{"activation": "quick_gelu", "qk_norm": false, "optimizer": "laprop", "dataset": "wikipedia_en"}
Each number is 200 + 40 x the weight over the matrix's rms, rounded and kept within 0 to 999. Layers, rows and columns count from 0.

# layer 10 MLP up, 1728x576, rms 0.0256, rows 1496-1520, columns 432-575
191,246,196,169,219,225,225,146,208,181,239,239,184,215,140,290,103,175,238,195,230,205,166,238,176,178,188,175,180,248,180,156,202,160,165,251,230,157,126,223,195,163,233,204,216,199,210,154,188,151,243,157,231,238,213,146,188,192,170,182,184,209,249,211,214,220,209,188,169,205,188,281,185,268,190,158,202,110,211,203,207,187,184,204,186,203,206,195,147,243,252,222,172,214,241,161,195,186,201,248,176,235,244,219,267,197,217,217,186,74,165,196,224,160,227,177,254,168,199,206,180,206,154,223,198,230,221,197,175,189,168,215,189,140,215,192,218,153,263,168,150,239,221,103
155,167,192,206,215,173,194,198,166,221,168,182,198,141,181,146,241,209,235,198,143,198,118,234,196,213,219,207,222,206,204,193,186,184,243,207,178,157,200,148,201,181,193,250,190,190,158,214,187,261,189,138,115,186,100,211,249,264,223,183,140,273,216,202,175,143,233,208,165,212,153,206,180,239,222,156,186,199,183,217,172,224,183,186,187,193,174,186,246,229,199,190,173,191,221,261,245,142,163,192,185,182,215,221,178,243,168,214,179,224,147,147,230,206,195,191,166,175,218,198,262,217,184,186,145,235,248,143,127,282,148,215,175,241,225,223,125,178,239,251,128,159,209,215
190,181,217,197,228,213,181,184,200,197,249,224,190,189,155,216,166,247,213,176,214,128,214,207,172,228,226,160,109,190,172,192,255,186,218,183,257,134,171,198,261,180,300,173,286,217,181,197,203,252,175,213,252,156,171,154,206,241,160,218,165,263,197,257,152,92,172,170,220,233,96,188,203,154,216,161,196,187,211,209,150,305,208,204,192,255,203,162,167,267,146,212,106,188,249,173,242,161,149,133,192,174,144,217,188,188,210,222,231,161,147,221,163,170,132,179,201,172,212,162,195,173,276,293,211,177,228,243,148,175,182,244,83,140,250,225,194,175,200,207,203,242,220,213
142,154,285,171,212,256,232,160,173,203,266,267,146,180,211,151,190,153,216,168,153,263,91,230,243,164,186,165,163,203,190,117,213,183,191,204,167,177,263,157,173,209,178,205,139,244,229,216,186,194,283,198,252,256,167,230,242,186,257,230,174,138,193,256,213,196,268,196,228,190,129,220,185,223,187,173,133,155,136,149,246,171,161,223,135,169,221,214,116,173,143,141,176,208,197,227,152,159,206,219,164,231,153,241,288,217,205,233,233,151,229,185,140,202,136,182,214,138,188,224,237,246,222,149,176,187,194,231,210,237,178,193,206,232,136,155,205,163,205,169,202,188,178,211
202,211,160,204,258,251,230,161,180,190,150,150,222,225,240,207,189,160,191,199,194,212,99,190,291,178,207,198,184,217,246,200,208,227,154,217,125,196,206,252,175,185,171,274,155,85,181,170,204,160,205,240,201,222,134,278,198,210,132,186,232,158,228,206,258,250,240,200,119,154,221,172,215,247,180,221,181,288,178,193,148,200,215,136,192,200,177,199,237,185,234,210,208,292,208,280,219,257,212,273,230,206,212,168,250,257,232,229,258,187,110,205,162,260,180,266,195,203,178,207,260,249,215,247,137,180,191,149,198,250,224,160,220,160,259,273,247,175,238,187,213,221,164,212
180,164,190,248,193,176,268,113,222,236,236,227,225,163,177,150,216,218,193,219,214,166,184,206,280,277,176,177,149,223,239,198,269,231,226,269,177,233,239,184,223,194,172,204,146,189,253,263,206,208,186,256,208,206,150,223,158,203,163,251,206,256,152,177,216,218,214,200,192,177,193,242,256,218,209,160,162,201,220,177,195,218,164,202,219,230,205,144,185,149,149,240,175,168,220,193,228,216,192,179,233,213,162,243,149,251,210,188,201,223,153,191,196,253,158,238,182,207,208,214,215,251,227,218,229,159,202,141,212,151,221,204,189,141,197,232,201,242,166,169,261,105,194,180
179,210,201,231,218,165,240,152,174,134,188,198,230,224,229,203,214,186,117,194,137,167,173,219,193,138,195,259,169,198,197,158,187,160,173,256,258,245,150,215,202,223,171,182,157,202,223,184,192,229,104,218,171,206,170,84,230,168,194,151,214,249,209,159,150,224,226,183,185,195,234,262,184,201,189,180,191,217,206,184,260,199,270,182,151,170,138,169,218,141,172,138,125,207,161,128,233,220,222,222,261,196,194,145,215,269,167,201,190,191,142,312,181,238,231,186,175,176,147,187,216,129,220,162,208,228,195,229,180,149,227,235,220,104,251,208,128,195,230,211,179,163,198,158
124,212,136,190,189,237,198,294,189,170,174,211,219,190,181,182,149,209,227,252,211,120,230,222,172,182,134,180,177,259,160,236,173,209,159,154,303,209,178,197,246,176,189,186,220,268,213,136,160,239,168,192,229,225,150,186,224,80,197,154,198,142,152,210,244,157,182,215,206,228,239,160,239,244,167,185,264,325,225,170,185,182,239,223,193,167,251,256,204,150,227,195,135,209,193,262,244,155,168,198,171,120,226,175,260,257,215,235,221,201,200,145,291,164,179,211,285,210,169,192,190,143,218,209,205,199,288,259,214,212,241,196,234,212,245,136,214,249,211,223,160,154,254,146
203,221,178,204,216,195,154,173,243,223,194,196,182,134,168,289,177,203,177,190,207,174,198,164,269,251,110,210,187,185,165,239,180,200,160,208,163,268,280,194,170,224,183,160,275,174,231,141,158,182,238,149,142,225,176,230,177,211,233,196,204,223,179,207,167,198,197,180,230,247,198,213,257,158,209,215,216,205,211,184,247,163,193,243,223,220,169,236,136,236,174,149,148,186,243,286,182,193,274,267,242,226,200,233,176,190,197,227,186,146,185,198,178,191,188,158,199,194,115,257,167,149,202,231,258,208,192,242,214,211,224,191,187,213,221,237,111,86,194,164,204,158,238,196
219,220,231,148,169,142,245,161,187,233,185,236,229,240,127,256,215,250,198,196,264,209,175,240,222,219,231,184,185,246,222,180,235,216,274,197,152,225,256,178,231,183,209,219,170,198,205,180,217,176,183,194,216,190,130,122,125,196,206,230,199,171,163,171,162,222,167,231,254,224,177,245,165,207,199,230,199,182,174,178,241,214,164,181,179,201,210,245,150,189,197,219,268,214,152,215,209,238,136,209,231,230,188,207,162,255,225,151,274,180,152,207,163,225,222,173,203,262,146,103,228,242,175,245,190,178,189,186,219,204,244,222,165,191,172,281,149,156,239,174,203,240,225,217
177,208,171,183,233,134,216,233,176,190,228,243,200,140,133,276,266,153,163,223,184,238,180,245,199,231,132,223,219,180,288,210,207,215,189,150,153,199,257,245,201,181,236,236,192,187,131,252,239,316,214,236,227,214,206,194,132,180,207,193,200,120,160,227,173,229,276,218,236,212,218,217,190,216,195,142,192,269,208,228,154,206,217,223,171,234,229,220,134,164,179,155,152,231,201,182,217,194,162,165,174,235,236,254,219,256,262,207,168,228,188,212,199,211,235,186,166,217,239,132,194,174,185,187,157,186,240,151,199,177,79,187,176,188,165,165,272,217,173,207,208,213,187,128
168,197,249,194,228,168,192,188,197,222,263,212,181,214,221,252,183,155,198,138,254,170,201,218,215,228,155,160,191,247,187,173,206,235,217,204,173,253,262,140,181,232,196,171,222,207,163,171,183,251,188,115,264,261,147,180,263,242,156,214,160,206,119,256,203,258,242,175,201,196,244,242,145,183,198,245,204,192,241,200,210,233,248,246,201,251,175,274,200,152,209,148,196,138,218,152,199,224,277,256,214,231,163,236,223,162,186,239,210,267,223,215,211,235,185,192,194,223,195,171,160,198,193,188,171,182,150,196,191,182,217,231,173,209,248,251,190,138,243,227,190,213,161,222
211,181,128,165,243,148,199,235,191,201,176,254,234,165,145,206,190,167,208,158,139,117,209,237,257,285,182,163,166,230,242,249,226,178,235,157,205,175,200,156,276,178,247,161,165,206,299,136,130,150,230,258,177,122,186,181,177,163,239,184,215,95,189,152,183,238,215,187,289,213,214,159,165,193,192,184,213,180,219,225,244,258,212,194,220,206,206,194,111,203,239,203,255,247,168,195,225,242,256,192,215,235,147,213,166,248,268,204,171,256,167,164,211,217,211,232,167,265,137,150,168,161,232,262,118,181,233,127,230,202,194,230,203,191,219,244,157,207,225,176,203,177,170,273
192,311,195,180,279,189,216,190,189,129,194,256,193,171,173,176,195,185,167,214,209,180,195,169,258,162,205,179,167,221,285,184,263,201,219,161,144,173,224,120,199,257,214,186,201,195,255,149,206,164,298,173,237,206,126,189,244,240,238,154,253,207,206,192,194,226,224,179,176,158,203,201,147,184,207,249,144,183,234,191,187,220,275,276,155,288,178,165,191,156,184,110,163,206,112,221,171,156,208,282,220,193,289,210,292,195,181,202,207,196,200,119,199,244,229,157,227,202,220,188,192,241,153,190,234,171,188,220,147,270,197,222,192,204,253,218,213,226,232,181,144,214,160,98
202,151,168,182,201,120,231,242,192,235,125,215,230,163,191,202,251,232,178,164,123,190,160,134,202,314,165,173,196,229,253,246,268,238,245,217,152,181,200,152,251,207,257,189,219,223,202,201,266,192,199,232,191,166,187,232,111,161,152,171,213,222,175,214,252,171,167,225,185,218,207,164,218,164,182,252,140,211,186,126,221,215,217,265,204,205,227,203,252,172,180,132,236,151,185,226,249,251,171,257,221,187,125,189,150,272,133,254,162,262,211,200,164,261,188,260,199,245,195,172,226,155,257,188,184,194,206,226,235,208,176,211,165,209,259,177,193,215,174,182,261,183,197,236
231,222,287,232,141,271,161,175,193,213,270,245,229,162,199,162,258,158,232,195,197,210,186,160,234,230,169,244,261,166,205,212,216,115,229,237,192,203,198,257,196,169,174,312,133,190,127,197,214,235,236,256,185,157,249,193,197,286,195,202,189,253,210,217,164,155,238,239,178,225,253,147,221,201,224,199,121,255,232,212,230,221,234,184,198,202,202,263,140,155,218,193,187,238,205,239,269,210,223,192,259,235,236,183,254,239,267,218,237,129,209,222,297,144,192,187,293,216,224,205,185,205,222,180,168,186,231,179,224,199,176,208,197,244,188,169,232,146,184,162,193,203,195,166
213,187,247,205,215,199,227,225,185,167,218,175,202,181,184,216,130,154,206,157,232,243,143,183,175,220,189,212,252,245,195,269,233,206,155,167,211,192,191,145,280,179,216,208,191,176,239,174,124,170,210,219,217,204,182,145,197,192,264,217,209,232,179,183,181,223,215,230,186,216,185,199,209,194,209,152,210,206,227,251,226,195,209,236,240,176,230,191,203,224,76,177,216,204,199,255,209,202,162,162,246,154,200,192,213,182,208,205,234,198,140,185,145,233,184,203,230,198,210,181,220,172,196,208,174,182,201,217,228,254,227,173,181,162,203,173,189,231,277,240,212,161,219,273
239,256,184,260,233,134,158,179,206,164,180,172,223,222,171,171,155,238,234,210,189,227,234,219,255,274,121,135,164,240,241,209,185,182,242,216,209,208,291,151,177,246,261,216,229,172,254,212,244,164,152,183,162,129,145,190,246,201,267,227,230,183,163,193,158,238,172,204,160,187,223,228,191,196,217,205,181,185,202,200,185,251,167,234,146,237,86,221,106,128,252,245,210,214,238,186,222,194,200,122,195,174,191,202,213,192,195,178,202,98,250,200,223,210,178,214,179,201,188,207,168,226,249,235,196,187,263,283,168,185,181,270,231,195,184,230,135,165,248,213,236,164,239,153
219,151,288,251,220,249,212,141,188,156,254,211,192,210,161,252,180,209,233,216,149,273,181,136,233,217,158,194,176,207,217,196,189,172,194,178,166,135,189,190,253,155,256,190,166,139,166,232,196,180,267,182,108,199,188,195,130,171,260,173,175,183,165,306,142,135,255,240,201,158,194,237,219,120,205,115,150,204,162,257,224,183,123,216,214,149,212,238,167,226,88,117,223,205,226,188,235,247,226,217,256,196,175,239,295,181,172,245,113,187,221,237,222,160,75,168,188,207,176,168,262,184,205,190,147,298,181,183,224,230,235,155,142,170,222,146,126,170,236,197,219,116,163,179
240,197,221,255,157,153,177,218,174,141,263,227,213,143,229,257,235,270,179,174,185,96,195,234,232,179,248,120,198,196,229,233,217,171,220,204,212,197,161,196,192,176,218,204,287,182,230,178,162,166,100,182,167,189,174,199,194,209,149,160,190,202,196,186,159,140,172,223,206,224,180,102,206,189,217,191,217,154,196,195,265,240,208,154,265,216,289,235,218,201,161,224,179,198,177,179,175,180,199,226,256,185,138,162,218,231,199,193,286,228,117,218,171,299,175,211,263,298,134,204,194,242,204,204,164,241,211,105,156,134,207,231,212,175,227,211,206,157,189,220,250,169,183,186
199,229,183,313,189,229,182,148,180,240,158,207,247,194,164,252,162,176,175,205,227,245,182,256,244,237,231,251,182,146,193,207,211,245,179,214,223,129,231,283,198,236,259,193,251,245,203,210,155,201,254,137,239,205,115,235,147,119,219,175,168,208,243,225,188,236,145,183,204,250,128,188,173,195,171,232,138,330,173,187,170,237,167,177,202,200,227,163,162,211,205,144,227,214,208,238,178,212,190,140,257,143,190,141,260,248,241,270,151,185,163,233,268,153,174,195,233,172,254,205,223,257,279,271,268,170,258,227,237,163,217,234,194,250,237,218,129,155,187,156,121,209,236,187
294,229,282,201,189,242,201,256,98,117,239,204,227,167,152,334,159,275,221,225,208,168,231,225,186,235,211,122,240,225,258,231,243,154,184,190,260,201,101,228,174,257,228,189,178,188,230,211,200,191,120,199,130,192,223,216,222,236,168,201,202,244,155,208,219,195,164,188,262,211,176,199,203,174,163,178,233,163,140,194,204,202,240,211,249,183,152,156,220,121,165,248,106,180,245,208,221,198,255,172,141,172,183,179,209,209,159,185,262,215,216,223,264,203,99,186,200,262,126,182,175,154,211,178,136,221,189,217,186,146,206,253,178,208,170,194,171,263,211,227,170,163,194,196
212,236,103,212,201,177,215,209,217,239,194,228,209,177,123,206,141,157,143,215,99,261,234,127,223,244,155,220,215,228,205,220,214,152,195,174,252,189,239,196,219,167,181,190,160,170,117,192,178,166,202,187,241,169,211,189,184,245,243,156,202,175,180,161,170,216,198,210,176,225,192,194,253,188,161,229,254,167,160,229,180,239,199,225,149,251,208,165,197,201,245,162,203,250,149,201,199,119,218,190,146,207,173,213,173,229,212,240,188,141,172,182,197,227,216,200,203,176,166,203,156,206,214,216,228,142,182,224,264,145,166,165,244,155,198,194,136,174,261,280,198,268,164,183
199,281,224,190,192,184,215,279,127,148,264,187,207,169,99,292,225,189,181,148,168,132,168,171,231,138,191,168,264,201,157,192,211,238,197,219,194,132,220,204,160,173,196,229,206,187,283,187,227,220,209,164,200,188,168,132,188,204,259,160,197,189,240,175,179,236,218,207,277,237,233,203,192,248,231,209,131,164,180,180,225,181,171,248,195,267,229,184,219,190,223,258,175,195,185,223,283,186,239,262,153,260,133,135,165,242,158,192,201,230,146,181,206,257,217,181,222,142,151,237,191,188,159,152,218,156,209,145,164,167,237,236,199,173,225,202,177,173,226,202,242,157,176,152
262,214,342,166,184,134,206,240,217,187,226,250,251,170,179,192,219,196,234,126,233,270,168,134,223,243,119,205,292,193,257,148,298,232,244,235,223,195,276,313,210,240,265,208,199,162,223,183,159,152,149,197,142,141,189,135,170,142,148,260,177,246,112,188,212,188,210,289,261,246,209,208,206,206,215,209,144,226,187,134,201,192,134,204,235,191,145,185,209,226,131,219,247,190,180,165,191,125,185,165,213,209,123,203,161,232,199,164,230,142,234,266,236,190,173,187,202,228,194,270,217,231,200,165,227,224,196,196,211,205,180,239,176,201,203,174,188,149,162,112,234,137,199,171
# layer 10 MLP down (transposed), 1728x576, rms 0.0229, rows 1496-1519, columns 432-575
160,169,207,174,260,162,152,273,173,266,205,145,241,170,188,160,274,257,207,151,137,228,139,178,251,176,260,239,243,173,261,245,207,251,241,250,186,266,268,173,285,210,178,188,208,171,157,226,128,223,153,186,198,249,166,199,136,219,217,212,234,209,228,190,202,169,148,205,155,184,256,189,240,201,176,261,223,203,129,222,161,158,258,266,207,145,208,194,242,164,174,176,195,178,115,177,190,197,282,237,226,170,135,214,194,163,213,226,215,240,202,173,146,262,235,209,190,256,252,273,229,176,258,202,158,166,137,156,149,242,165,243,181,283,258,222,203,196,237,250,207,139,180,169
257,190,156,204,220,204,209,203,197,173,232,230,226,225,175,248,166,207,206,223,220,267,254,188,195,235,245,228,204,177,196,195,221,202,197,191,216,132,274,171,186,241,221,210,189,217,185,160,254,149,286,191,188,211,153,199,156,176,223,183,197,165,235,164,183,220,204,190,310,177,212,173,172,180,191,220,152,208,206,162,181,138,199,278,204,170,203,213,155,190,197,241,151,253,136,124,175,224,224,244,220,212,182,216,210,198,181,195,186,148,206,161,187,146,232,215,206,198,214,241,239,207,130,188,190,155,166,227,234,167,241,121,165,144,203,151,147,216,196,85,241,209,228,186
205,215,201,230,183,263,188,197,150,185,160,183,261,165,226,208,187,253,183,263,190,205,201,214,252,181,160,126,191,199,166,147,191,226,99,190,193,150,208,202,162,185,233,208,139,148,191,139,205,194,169,181,214,207,213,152,271,224,210,227,211,209,190,130,262,173,138,190,255,116,168,244,184,175,187,125,161,160,137,196,162,171,95,210,210,203,88,145,180,264,186,197,236,239,177,187,227,212,194,179,233,191,219,163,203,246,127,190,242,152,251,284,156,167,204,155,192,147,202,181,191,245,257,174,173,216,180,191,203,129,186,217,188,162,197,172,192,267,154,190,194,176,218,235
213,154,263,226,193,186,246,212,133,212,246,132,198,203,211,230,173,159,275,243,153,249,201,159,203,234,221,204,204,205,259,186,221,133,202,130,238,186,205,201,194,233,227,148,169,221,162,138,183,217,231,142,149,193,257,137,164,265,213,231,236,220,259,219,164,159,196,202,174,174,253,201,203,226,356,259,255,217,242,175,133,173,225,313,243,211,164,270,203,177,195,218,245,166,233,224,223,201,303,153,212,152,216,189,196,126,218,193,185,207,243,153,185,133,198,200,179,210,241,162,249,222,213,127,156,227,162,234,197,135,207,194,306,96,200,255,155,195,232,233,157,206,79,185
156,240,199,123,193,187,230,177,245,248,190,164,159,165,189,265,186,175,227,185,151,165,227,235,151,223,163,163,185,163,150,207,198,136,147,197,216,140,214,236,144,183,246,217,248,192,191,238,185,185,132,144,253,262,255,262,212,175,265,225,181,200,188,196,216,219,190,192,180,187,231,154,191,199,224,156,166,190,181,214,180,178,195,211,216,209,174,254,202,130,167,285,204,150,253,187,262,145,227,219,191,168,200,203,219,228,211,225,253,166,199,119,203,190,197,224,221,260,171,188,246,211,250,230,209,138,235,256,216,232,195,211,181,193,167,229,204,130,192,213,226,192,237,134
195,192,202,263,172,206,204,153,300,198,211,111,303,187,263,249,239,213,199,91,174,199,182,152,160,212,253,192,179,207,238,178,225,174,186,178,186,165,199,207,249,190,150,197,193,257,177,174,158,204,201,194,248,243,235,97,200,260,192,188,242,161,225,171,149,212,180,210,187,222,128,240,199,203,207,207,184,165,195,237,231,136,212,150,219,210,205,244,214,177,189,188,181,245,213,159,171,216,181,249,119,235,185,187,233,116,196,170,194,228,229,217,192,195,186,273,150,168,229,211,190,144,218,211,194,188,224,169,190,205,205,163,211,192,165,145,221,209,204,191,153,219,272,225
154,178,209,189,206,229,245,231,226,211,242,193,162,129,165,148,191,146,241,155,153,170,248,228,85,158,170,217,200,148,190,225,241,168,240,179,252,182,213,174,142,183,229,229,134,146,92,241,196,146,165,212,242,171,144,240,234,200,211,219,189,203,201,236,261,189,114,202,122,128,153,130,274,219,221,221,304,272,252,206,205,191,230,171,227,208,216,120,186,221,194,207,158,279,221,192,210,221,219,207,88,224,200,206,221,146,172,161,165,180,197,235,180,235,265,238,138,165,209,119,203,273,203,238,221,193,178,127,174,156,248,162,281,213,170,180,147,239,243,233,194,188,237,189
210,190,160,242,251,175,147,145,272,268,96,161,206,189,193,206,95,193,261,179,230,176,111,254,187,191,114,213,243,151,91,154,220,150,178,177,165,171,229,158,207,190,205,187,167,196,176,265,206,168,232,133,207,241,209,166,205,247,149,261,205,213,242,176,151,163,219,226,184,214,140,155,196,127,211,215,106,173,172,161,218,244,232,231,266,147,161,180,205,250,208,133,211,219,244,196,250,272,113,205,175,193,242,203,197,199,155,237,144,175,186,209,175,139,201,203,182,198,230,231,204,212,167,218,233,301,201,154,199,213,160,171,144,295,168,201,226,288,187,205,159,239,197,187
200,232,178,249,206,231,121,190,126,136,248,181,213,280,250,92,239,225,192,176,231,148,195,180,223,170,266,227,254,189,207,292,157,260,204,199,181,213,171,173,207,127,186,163,211,178,222,139,140,204,182,148,213,159,238,182,267,184,243,207,197,145,203,159,185,225,188,139,144,191,149,210,196,175,151,187,139,227,167,219,202,234,133,239,230,141,239,165,187,250,177,169,204,176,154,195,231,133,172,209,204,250,221,173,171,183,209,221,216,126,223,241,168,141,164,230,231,166,212,177,181,220,267,250,273,220,180,212,201,145,211,174,235,215,254,283,155,219,241,170,187,180,159,218
176,174,171,264,238,236,136,229,266,197,203,240,251,197,258,217,211,206,162,168,202,155,247,195,189,179,192,187,233,213,156,244,183,256,210,222,233,191,125,186,183,168,168,158,204,119,219,250,172,215,156,246,191,208,280,288,293,228,152,167,210,217,238,238,240,211,197,213,155,169,221,240,243,230,180,136,151,212,176,209,166,174,266,242,193,137,166,222,204,189,188,170,187,166,251,174,259,175,265,197,157,201,246,206,257,207,202,216,175,202,227,182,302,182,208,172,244,141,133,163,155,204,224,185,212,214,238,124,157,159,131,129,175,210,190,167,218,192,133,224,199,199,193,191
196,167,231,120,173,161,156,162,249,256,175,171,164,205,199,205,170,234,215,206,253,141,244,224,236,129,213,220,163,239,189,201,246,247,166,200,206,224,235,154,253,204,273,185,226,198,244,151,217,192,129,175,170,194,208,161,235,188,192,150,223,202,210,211,229,115,143,235,201,233,151,187,172,227,192,205,235,197,181,128,254,210,167,148,193,201,246,188,183,146,217,173,193,253,207,234,193,210,157,235,219,216,173,156,213,217,190,234,238,192,305,238,208,167,182,219,204,191,171,183,213,156,176,170,211,160,140,189,174,146,199,182,245,222,291,264,185,194,199,220,123,193,249,232
210,207,209,235,201,239,186,204,171,216,176,212,228,255,186,218,191,210,182,243,180,193,216,201,156,171,196,150,257,169,191,156,239,161,161,211,278,220,145,236,223,226,179,237,253,250,193,178,198,209,145,198,129,142,242,193,189,173,219,210,242,197,232,162,201,125,263,179,219,193,206,152,200,176,193,262,259,193,177,256,160,213,169,178,187,240,168,225,265,230,208,205,211,243,191,163,210,209,231,211,196,117,171,186,244,201,241,217,131,144,183,192,167,199,198,203,188,134,244,256,202,246,177,247,219,212,245,196,164,237,209,171,261,208,222,246,213,166,144,185,170,157,196,149
176,276,182,251,171,178,197,218,161,203,269,175,183,262,217,122,203,154,234,267,201,247,264,204,133,187,189,199,132,195,186,186,199,266,179,244,308,195,222,161,263,224,249,224,245,205,249,215,247,233,254,171,237,232,234,193,219,158,162,158,213,203,284,98,158,254,181,173,160,213,163,153,245,181,175,283,144,185,153,170,173,263,209,243,239,154,284,223,91,220,200,153,131,256,190,176,230,231,227,183,225,202,214,168,209,149,159,208,259,176,213,245,165,146,185,178,217,180,186,179,191,200,192,202,239,239,239,176,190,176,237,202,227,172,177,219,210,245,201,210,179,189,201,190
195,215,197,191,172,230,146,173,212,182,222,186,202,199,258,301,154,252,195,239,201,256,157,274,137,185,204,144,131,204,201,252,142,252,180,111,191,207,278,99,251,194,161,134,205,207,227,174,198,248,229,146,175,211,269,220,220,182,235,134,163,177,241,185,297,117,265,252,221,236,103,151,222,211,230,144,199,136,216,183,243,156,262,198,253,217,105,212,180,116,194,205,206,227,231,236,198,190,200,109,246,173,218,177,173,147,187,168,216,188,235,249,234,188,145,244,214,182,172,281,200,220,157,215,169,193,164,271,200,182,205,135,213,265,111,204,303,200,211,235,181,239,207,219
214,174,250,167,152,234,169,166,164,218,262,187,259,261,224,200,149,180,185,191,226,225,172,241,231,165,202,226,95,177,125,233,176,224,139,186,183,179,215,214,154,270,225,211,249,139,172,170,174,222,167,193,228,196,172,139,249,107,159,251,240,162,235,211,134,249,151,280,244,228,153,165,229,182,238,172,275,174,215,248,177,183,174,207,132,216,215,166,148,200,151,240,227,227,179,220,177,231,182,211,220,285,184,212,247,150,209,170,206,168,170,260,203,165,133,208,257,152,224,266,185,196,204,159,214,252,165,185,148,212,197,234,202,209,153,241,255,191,235,128,190,224,218,140
238,138,193,207,212,208,137,241,251,247,159,196,233,165,201,184,163,202,194,254,217,180,207,225,268,149,183,238,145,257,256,268,226,230,237,256,300,203,210,165,175,129,227,166,215,182,162,268,140,280,163,255,161,196,121,224,167,177,182,247,211,179,200,241,178,262,218,124,235,234,208,181,342,192,245,158,276,216,220,239,193,191,193,198,224,215,241,224,239,226,207,222,153,240,250,178,186,238,233,131,145,163,153,244,226,172,173,200,200,240,193,150,170,195,175,193,156,156,128,218,251,250,119,188,209,220,208,186,238,177,224,176,229,180,132,237,157,236,189,237,145,208,198,198
185,184,159,200,182,178,198,217,200,225,173,194,170,194,232,201,235,215,212,221,227,192,198,216,197,159,207,176,155,166,164,125,239,225,231,247,205,213,229,196,199,226,184,155,200,185,179,223,191,171,139,177,199,191,274,203,205,232,182,183,235,183,240,211,220,187,227,193,188,225,252,215,200,139,190,194,207,214,181,232,199,198,194,244,173,245,177,228,123,209,214,210,203,235,190,142,173,187,242,214,123,228,202,243,177,171,195,250,113,220,254,184,179,238,179,151,217,201,178,194,210,212,249,216,228,222,188,194,165,139,153,178,168,202,187,216,231,236,203,200,168,189,148,127
178,204,166,189,138,298,206,182,243,246,145,225,237,256,201,196,182,261,170,258,168,177,218,176,124,163,222,190,239,186,192,157,174,192,207,254,171,186,110,184,157,184,200,233,198,264,190,198,192,233,174,158,219,182,177,179,295,170,174,161,231,256,196,203,209,259,184,210,154,215,188,188,190,212,135,143,195,168,189,202,239,160,223,191,183,175,189,277,197,197,170,133,270,218,179,119,187,221,212,161,162,200,220,127,143,212,206,232,165,228,170,136,141,171,220,197,190,128,124,257,136,147,207,178,159,151,201,164,169,242,263,197,202,185,160,240,235,186,185,228,189,152,151,239
176,218,191,109,151,152,161,229,246,191,190,222,208,276,168,261,211,298,219,219,262,137,210,186,236,121,183,177,145,195,201,172,242,161,233,163,163,288,239,212,167,211,202,230,186,199,217,141,144,196,225,202,214,189,127,136,152,241,221,155,232,203,187,124,224,183,185,310,249,253,218,177,255,208,201,212,151,144,158,142,170,188,228,142,236,156,134,126,230,184,179,142,105,156,217,200,203,281,248,166,194,197,228,148,240,139,214,150,190,222,168,150,148,188,227,209,208,215,245,162,144,171,216,215,192,193,152,142,230,191,221,183,144,251,182,186,259,185,179,154,105,251,213,160
203,248,189,253,202,225,258,268,147,197,230,150,205,247,209,229,172,289,227,272,217,220,190,233,268,189,220,176,228,244,214,194,200,208,209,202,308,229,221,203,191,246,213,260,266,235,203,179,205,234,154,195,186,172,191,172,154,175,191,175,214,198,188,192,191,192,244,192,95,277,189,215,238,161,209,150,206,137,157,236,215,257,162,144,247,169,276,241,147,184,99,176,171,223,164,219,226,276,199,193,168,206,236,260,194,241,203,186,161,227,259,208,171,152,227,280,183,257,245,233,157,178,284,184,171,222,168,233,230,317,273,203,190,213,143,227,235,256,219,190,215,182,176,193
245,241,177,174,117,186,201,185,178,191,264,139,202,149,240,236,165,237,184,217,276,224,189,232,202,130,194,191,278,198,150,196,168,163,234,277,265,230,152,182,162,254,145,275,233,209,229,164,153,265,172,146,169,274,205,241,158,157,152,186,142,133,206,158,213,185,195,227,244,190,206,232,150,204,148,168,207,214,223,186,108,135,131,178,203,166,157,222,189,178,218,153,205,255,153,206,181,209,197,267,232,147,180,245,196,150,214,178,249,323,222,232,224,211,202,245,187,135,157,201,230,213,165,207,169,203,229,242,122,252,192,145,252,160,271,224,210,171,294,143,182,217,218,188
151,198,277,154,221,193,147,236,214,164,274,162,62,164,126,202,130,249,272,258,197,244,225,98,233,229,166,171,182,227,137,165,224,96,174,119,196,241,214,298,191,183,231,211,224,268,158,186,256,162,194,188,142,188,209,192,171,194,286,273,193,240,147,226,153,161,174,241,290,198,186,105,214,138,270,299,156,151,236,237,143,72,134,355,173,250,270,201,185,221,274,334,225,212,272,145,195,146,215,291,127,264,223,159,339,181,89,125,263,171,262,202,232,154,353,259,125,287,190,183,155,230,152,204,172,197,93,227,271,161,231,206,219,317,234,244,234,150,170,152,194,213,147,149
197,196,248,225,197,182,171,163,151,219,302,120,160,174,181,168,180,247,204,232,258,177,207,220,211,161,213,184,194,202,180,220,208,217,180,146,212,222,187,214,211,235,174,144,170,203,192,163,188,184,210,192,117,206,215,210,231,92,197,192,154,173,293,247,206,169,167,196,189,170,122,183,208,226,221,171,160,228,239,201,261,229,236,232,214,155,140,194,207,219,118,191,154,217,211,182,145,260,247,166,269,219,252,237,199,181,199,193,210,229,187,235,247,332,190,186,191,241,230,150,245,221,191,167,134,245,198,150,207,263,202,242,233,242,205,245,218,159,216,165,184,164,192,177
198,198,142,207,196,126,155,154,217,222,152,182,303,226,216,134,66,225,182,233,175,228,172,147,246,164,218,179,164,180,184,148,184,257,166,62,187,183,147,195,233,260,187,234,177,208,221,140,210,190,208,219,150,262,210,191,198,200,119,202,189,126,220,298,223,224,188,189,184,175,176,184,230,230,65,221,234,225,138,183,209,193,156,229,217,224,226,257,143,215,207,139,134,278,116,324,222,224,155,207,242,220,226,151,217,91,205,195,169,127,149,237,210,118,183,278,151,185,158,188,286,135,147,130,278,208,252,200,188,150,161,247,251,198,283,215,283,223,198,164,166,207,189,204